Weights of a small transformer language model.
Architecture: rotary positions, normalized queries and keys, skips across layers, capped logits.
Each number is 500 + 50 x the weight over its row's rms, rounded and kept within 0 to 999. Layers, rows and columns count from 0. Numbers have three digits each. The size before them is the row's rms in percent of the matrix's.

# up: layer 8 MLP up, 640x192, rms 0.091, rows 431-452, columns 0-95
# down: layer 8 MLP down (transposed), 640x192, rms 0.0858, rows 431-451, columns 0-95
# gate: layer 8 MLP gate, 640x192, rms 0.0931, rows 432-452, columns 0-95
up431 098:462476530496571543528562504433471429422585493620487484485578394531495528597585511605506429463519441481486595532506573493471521490471454414515504508480468583567493521407501528475471502486539451521496490612584499498605538473546534485475483523558552554546541464511525449542467446533574503461
down431 095:600490469452554516427366450488540590575541417519451534487402528613500551441490463459473488495481553514568483557448414526526451575457522463501515476429485475432584541464455463549569512522486438468537521424520502443487483454505456531529510507486535452443489409568522525501576499687535452622
gate432 103:407504415498511501547480553530571517498576482533420498586459500528442513492488518527510385428489477517548558522414497556579535473566437446422581478492535469443498507373440489406515500433499551454545521520530520553506552498533426600507553460518521514501521439470495451594534503420607438568
up432 100:512508542461503476496535432425455553404412466551433459507490467528340512413484549522610475420428450491486444570519529516438537626513544540486499483555472592478475440503544431534482521466497430514557508517510518434494490464450445524529505487529464550482442471496560415448541482544506582450
down432 103:529561532588587558555474543466475541411470486509453473467578550499499540506455529582456585485503474508499493472502481485469518532575549626421504524552404472474461470518551522498581540415536453481515533486513441518524645363483542463513454490584479531544455504481521407514459481481502393504
gate433 099:486558439466455533536402567497521507492470488657524404536513506568551571469467510483536451470509529579558465471506526550522489487424488445541440448472478525491501523551465577501510469565561488533393533395527519470535457475413554488496535457445480503512575537521504517490509486472562565466
up433 100:465541474481495447583502544512501541553473528524508479662593545570459579475566462512492414448486496519585501530475580446509455488544446465515493399473528503490503486548447603598337507486520568566441509520484462436427480420429476528567453500502465457478526463497600509422581508525438543452
down433 100:515469550537539497510528505455453513534563516473384546537579448487546470560549535355445484500543445548555404524494466518498522465605533460474491624514565468522371548473482480522387501443490493531447497461528545465511473447488531487528469530493482501517416516508426516455458441573401447430
gate434 095:512556540457484541468534508463457546436425537573466530574518515548459543587512503567506559398472458494487479560533476514470489458471486457529507517501508467633493581478419466442529556483439463527425529479527547515500541511413506459482507504517422403486462460614501518536519573457494545544
up434 092:450470474546508538556538524464435472451508515508573563456582494544508473557526539429465549451438440535323544554493554481424523528431521441586484430473504499554544667506473546629484451547501577564492534542484517548424559454510477511542442447522528542459496412521510473474531540544524580585
down434 099:549507443444527574568504544494489471511486487519520461565569572456494470371502572506438398479513498516589436535482529477483463541477437563526443526523445578437455475518523517527487487522518500445502565540528520495531527361544491509491446501515447470515515529560475481530536520619525521531
gate435 108:536510481446545464482521532468469456447505541499603476565511575541405485478603551589473469563541479526455517471467476512525470522427466449562497493482466463586563455537503552502607522417475532485508602510486449494571552526495627496488599432516486447458422477495456522532532516478540460472
up435 097:599513488499569487527451527438478507540457484554498564535472562442504480521504497454570565470489443569482445637471551527462526451563524552510423390444548541500601515526501579448431524545456578557515420494467497531423470485396430569504519520546509541511489459483564433463453427490462547476
down435 099:482460602475509443407481538445446472447482495455469483559451576556363489540521472468526532526547446505488536526510563556551478517555493525551522472531474530464513454543498537417490672384573486409546514539399460531441562535560515441472475566451497542479537377472466452550517488442490471523
gate436 099:543530541480490460487472474471423492456472527503428517410472494524472485426450534540545479501538484445558546497523524502457503457367565546506591512511494532552602529502387581582468505560500490468487500395448556594597505485383495522527472449562616400459465437533429516522492479486556483490
up436 097:443517599491528616476485533488529489488538435526505506445472516466463507561507445459413513531559533472549539417563539576535462560549421442582478449554533566476399635497457536453517556564547502546599500468573471497438420503413438518585585482467454488513518547458537505544423481523510489482
down436 099:506539470526475576437491582510417518559435560494580505468451403470534538513526426507494495467567496487532429428500473505483500510523470553445517455489492461426457491554515538491602482498459558546490518571416505614563519427449504468466556523488474584563400523517512405431508453419426585630
gate437 098:564525496522554400506395509386491519423510501482488508422437491599508556482477429484536491614447556492543396503553492596475404452473508535427485511438458479412526397465505435549480470517433540582474507510523645473538556545550494494465551436451515464500550550530433450469450484472487492472
up437 098:466495499516558431525579490516547507485499536459483492475589494520509535482506574480444613473457513465555537530487504556407557549382543486491463494476526491578428473523470514523523505605480526539428467502430479463435583558484605475428500523499464525413487495548489569410454484506432527455
down437 097:525511494358458490537515570580456425589489491447471469509508530466478479478523546477582434459497526459572508539504528530481426517628597520478575489603494518577488568487514536440451589437467545420572490525561492537426513396560462501473517488503588456481511453535500466514510484599450525562
gate438 095:517440386498571530495406539545432459527472446469486428504461547544521487456539604489544484476452535479437564470466492584489512411520464461493473570489516473588486402543397494437473534432438522454552488483470614507465508538566530437583509469471566523551564454479393474526466530498555472514
up438 095:482414469568517599481437561533489474487457521563552517474450540482514513485591536526530530399470562417396533433444430563537429540565466520529577505567486491577447482515515442471470464423468443431511493522479571495442467466515419507485531439464588482589561454471407531526410521530479409533
down438 094:444518434583412420473511524477532605545435570479451529450582510365482536465428457528518553494567420515505458497432494549527552505448464504570605486464486563392494504535508482476475506520601438493423508543397525423488455503466594595454487547469532496510495407564522554544465439556596489476
gate439 104:500560506511487401503384548517420567462398564581500545498437534566523549397467528532562464465397557551491434496491479515600555449580531466436500386557521450561519465444477508377502500517522508484546532438447522509562447578503429552539488455511511559593478458477436445621532484439527513581
up439 113:498521505507487523612533458478537465499500501521536477480404504485445479422521519497554576464535577497465589538519563517519489516462497448540498528381522472524456410492422410575433594483462446556478524449505573473492540554425507432431533495586431484511444453507496475523437481455549411515
down439 105:448405449580481411474472420457499585414494490497561513535513528535370501531437506525566483492531542521484425622534497513598537412442494413565496506527487500520463462522489463508495458634509503550441515430461526544543509473490503503563506513490417429463512547524507482407465457689490532577
gate440 101:647500478464452514502409506455589481510481541471509508496416625531426504532456474545495540554611445483539355396507523569413453546456488438381479519535532517568533422545482538536462543504476544502487486477488555550524457503523512555531487406501603434422466495468442476456533510467490480489
up440 098:519522391527592477523440462460507490449463513433543509506620504516538452467466550477500552512474537485496482500477534420510430496511491553544452573388517396446539402423491535597448584432582591465445513471490538475556533555447505548553455465578479545496535519449471375428486525485576540495
down440 099:479568569545417433493475489528500519484513581575486559384501589475519433499505498486552525472444523611522472532602563458427529561542461451567449475514534547519511431622444517543420545537477487439530586543610483493489428499452480527517456471591519491447455511533500555488436401432510435495
gate441 098:611473516486482454478532512409478564452419545567479466431441549582460551555543499504526420444432461558515503574459527491568535492473589534501530525482445562535517520494506518517588564454456538432481504493477643529547515578478537492487576421536534390547437431434493599479452469480479519466
up441 105:512519444502547503508521505575434435523565453523587492478483469413475521467449495440574525547581472502510469467595541487403470439422430493426472468561567442524507416389588572549447467561447450574507623458488447544596572476546533571494465422524547532537543544514441457495459588523416503498
down441 102:507583538563535443537550520470555457479528513527432423497530464454468540437535487473507371396549368492490486521492551481517529455483583497460464463483507552472506497504499526534482564505426554549566597412572463519464470610444437557393439521498517466531465481484588583514497538547444405425
gate442 100:470465433532550572422542432480586433575504370519465551557449543525527517526443451447459564447521453528426482513484514568515505475430490496480440486476536517487596459540468451442497491479464451402524598452476525535471447538450418532529524487616478490563511442439489492533425503455446495503
up442 101:473543507499559452516555463480605512482498501518471572513471506473522491475524477391399558482544473528460500517491502512483541558459491518505454515466454461410494457540424444447480440612538548521494485547470471459486442526500508478514498602603423478575497411445555491507570459503502491551
down442 104:528534514500536542471503519508468525474435462452528520458520534484553517490483488490487449489474512374551547481535528544427441471462493502501481532550524501502382547531520348456391436593504457496487458574582514525457476541561568482457528508441397509529533613451482552493510473686373461500
gate443 100:540586562461514531495500584456540534529428474507516493511456521483536417461539628528462472463530513538517509480539524466508480434497499487466498495557504538494457463496435566376632494500465520529469505484519595610606540580470549557510538519474410460507442436534484566558460555413564416495
up443 102:514494420589551464516447501498495505432510446505473475508565411505466504555499468530411553457496613507559594492467441475509504438615453518480537576478547476542479496525480530444532497437475526476435538530431541493435497514530575464447530524493524499553523593477567480561470534516552472548
down443 104:499570507549427441449459502440560451531465521501442399451580521572527501499477532522551473541534573472512457531450453452491502483521479483550556520515494562634458507573484391503478453530529462558525471514481555475465483482567545558458534506459471457511500536515530524495510527530536528496
gate444 103:439421498560523478535456516436315491578538485516521514456472524513471495469440510481479403558496566478436470566488407547487482554460623567571526444515533505672470376480539471486505474446487498478449501482616498523496461551469452501528499589549437457495483525552488492535506425518594518519
up444 100:501503573487522466431516438459469454452537545511427536483524550592550468474497524577445512480465470373510445443536503448518563536507578555460443472511470447546488404473491504482538467446448495524610481513589534501502493618477516440501448488505467494459533467486479486544458503459498510520
down444 102:402531457515445494453493508563511574519492509457512506483499580598431500525509549450449489506507438565546449441492506544547460528511552524497510505475575498489457594533549632543517484486545488548447528551551478434606502566447461586528520539502490476535457505530534539527484520511599430388
gate445 104:488420463557500412405449590494480513555428453498459505499409490588486502536464546510611400437483584564453522497439462541490406505499530481460449475529498461539554398567471518582544626529528512443470494482550475534460466558472475554554515495456441445469549454452431493533587424537525448635
up445 104:522578549434415462550430561506445533439545549568537524475583503572426462534504493626519425471549492514565592439485546538461496498392442516495524484501514529468504423444423438499533440532512515537522523499573569552340491432536482491501542437421509479476545398557522595479527484527521566505
down445 106:556580612427447597501492534524470401501528456555489501525488512549562519473496530564621604557577439573520483418582559514511441601482520449533543489487502480515538538513537391482557498519421521471487515468446500470476485448556464516461540472470449474592465469494471600465482512575511511490
gate446 095:520532557448543488506461548465528576542457443465452396533417581511505470490557459516520502514530524509407532445417490623497454559505535526531481516564475514485528401488486478361497449545539521526527614571585467533462545444559530465516514450459503538436506510475535455539548471538500517606
up446 095:465435421503438435525627453486455463434565450398508480544514429439383466503510599523531500503568461497483489509427530579478537484473551509576511579568513464554470510526546476494458493479477500426490561530584501545505520507510532498556364481483483536494503478540485405466563378513453417525
down446 098:494452540478500542464416547484465587611487523505432490425500468470515580513516409524529494430473515471444449480466431447531503499495468515482541458476509563430569633489434594449449582560610490473479470528477514457473522476484430538559504497422559458562597447489524573512490490635391385516
gate447 107:506440409512557483539499493461547573443459595407515490520481540557547482464496511482499418503461474489550514499484500447522606504493585510368531441378514507530530514481491509548402530483515487453450414493613537530532601577509549582454478468563471473379538528438516510435505387465456412445
up447 098:425455482534546510482464441454516407521491535412515546426424454573570528528520359485498417542500584448420463494523512482445491512523415524545559535480511504446534536511451498426490498530498529578547496504455573540429511514482485546452509569504584520418512563466472582563375499523471519530
down447 098:484568553520507598502547533480582551595523548467431398461563545498549580356397447491510616551504501565406427504533537468433475489546525350500518540472584483526517534504470565519569503458390400508423483472457461518518528488567549531473513503491541507558513496494490565541557516531486462517
gate448 096:536537532430474571567522507515535592420471472503549498475563482553462588551522504486628578482426527567442407499557585540481496555451482541503493478470493456537475416535513568551439498535527532613495529609437483487479405542393496518471492536522451481468448521463514513495473535464523489509
up448 095:524428513473558458471489524529497496492496466521515531486513526447457508465543618510379479504446430450531568532528541496484447485466507516604571460472437577506468624465532467511567512580437510450594449512567575481565497528524497419512499477593486489541422488553463564476569545514518468418
down448 096:638491507618493478426491483415506575583564454462481544579414512472536561547518506508518517446498546512466397477433522577461507448536552511485558533525569454563559462526430513478534459506592500431494504495442429573413463541538458552530605568411489504424573553583482500523442427507459511534
gate449 096:506444531444444442486497443479480482463506397526535576484439507529601424492435475513577570552528598497502517539550524494514487499430542486490582550487510379512537473553464435586551519484508467495541423479551458479541505535641499524488526496509466481457490595512473439500494468475567473529
up449 095:532447463576455430484541529476576513493426553544453430474506464528519491566473545524501569482559500497500487498456539466459489569571427511513491560444525483570519460613469513538533531443657506484466502479463502405512471571442463415474584445551532617526431495493539532421501546478553514450
down449 095:487488475535514526502505488454473429536577534535467518522501470448517462514483417451556514473403433411525536578629529476487559551481479492426523559488521518516520480478533497489538534499517443490548414497548384530475510498520511496496455475620497512529491531506497521511456571459458506561
gate450 099:455419517560467422555485432516531524543481526436505487421503441487609435525524496498504490489548512437573508543469450557490493560415466580468371411456484520493488527411481424434551478480594455493533509548543438478538502486588467522463458462541550526591400509528506628472521431542446414530
up450 095:522467485499466473684556427487474494466603452464473512474543531516508459455501553394477473480546440498447452521532455436488493581499462594570466482536485543498509427532539482565494375534451533549471448492510427564502533443480420527546432461536513524486432405496498505469570520518486484498
down450 100:536479474545486558398540481402549474566434460554531547532514568490461509478434515495581519449523600582626541434525465539507433568585559556512512494525534465516471410459493504490391475501508494474490516531462474491491526466436453481555481432567503420560568386503577491517444517658409547559
gate451 100:578645481591448464548537535443471472485518583568446530556395535494465499425501476499461494453528480520493491607530506502521547531601573500543441486514495475517491605436534510500479420521506452468517480477560464510528520526449495562495607419511525644499572542476539523463544461472494510545
up451 094:505524569440583516516403474434500600365574452494432515521469388467432460557554558620455530490526560460453521432564574559486478469449518521472383516503580478503449476508517440477528611485546527434519388505528576463470383502494479461532553505477428440536561457447474466488442467513393514551
down451 097:466463565527399471426504513541477529568537537446554478415509477476530418536416467572510501424446531518532451458494529424518425498529477410401555509478514563476500591509452539482438474489554536501510455557468515460486546465555542490426549479430436494573490534487552446523557533365474406445
gate452 095:476429487562435507458485542501491509514528503522550467529561529534570562469430604498612470439486584531539558490398556514504487494382404555570512500484558514481466460469452518519593431550480512504524518502471442610451622511545628403493523493460453439544523508541486511514521538514571448560
up452 107:567493474508594424374494487524467463439558523448453520443458529483533475497611518507460604535438556494495538531488453498392550475526511460577529487489522416439562548516531547524471489489530508468522446534526488397474465477487482489565477591442517581412469441395518530496599360507471520489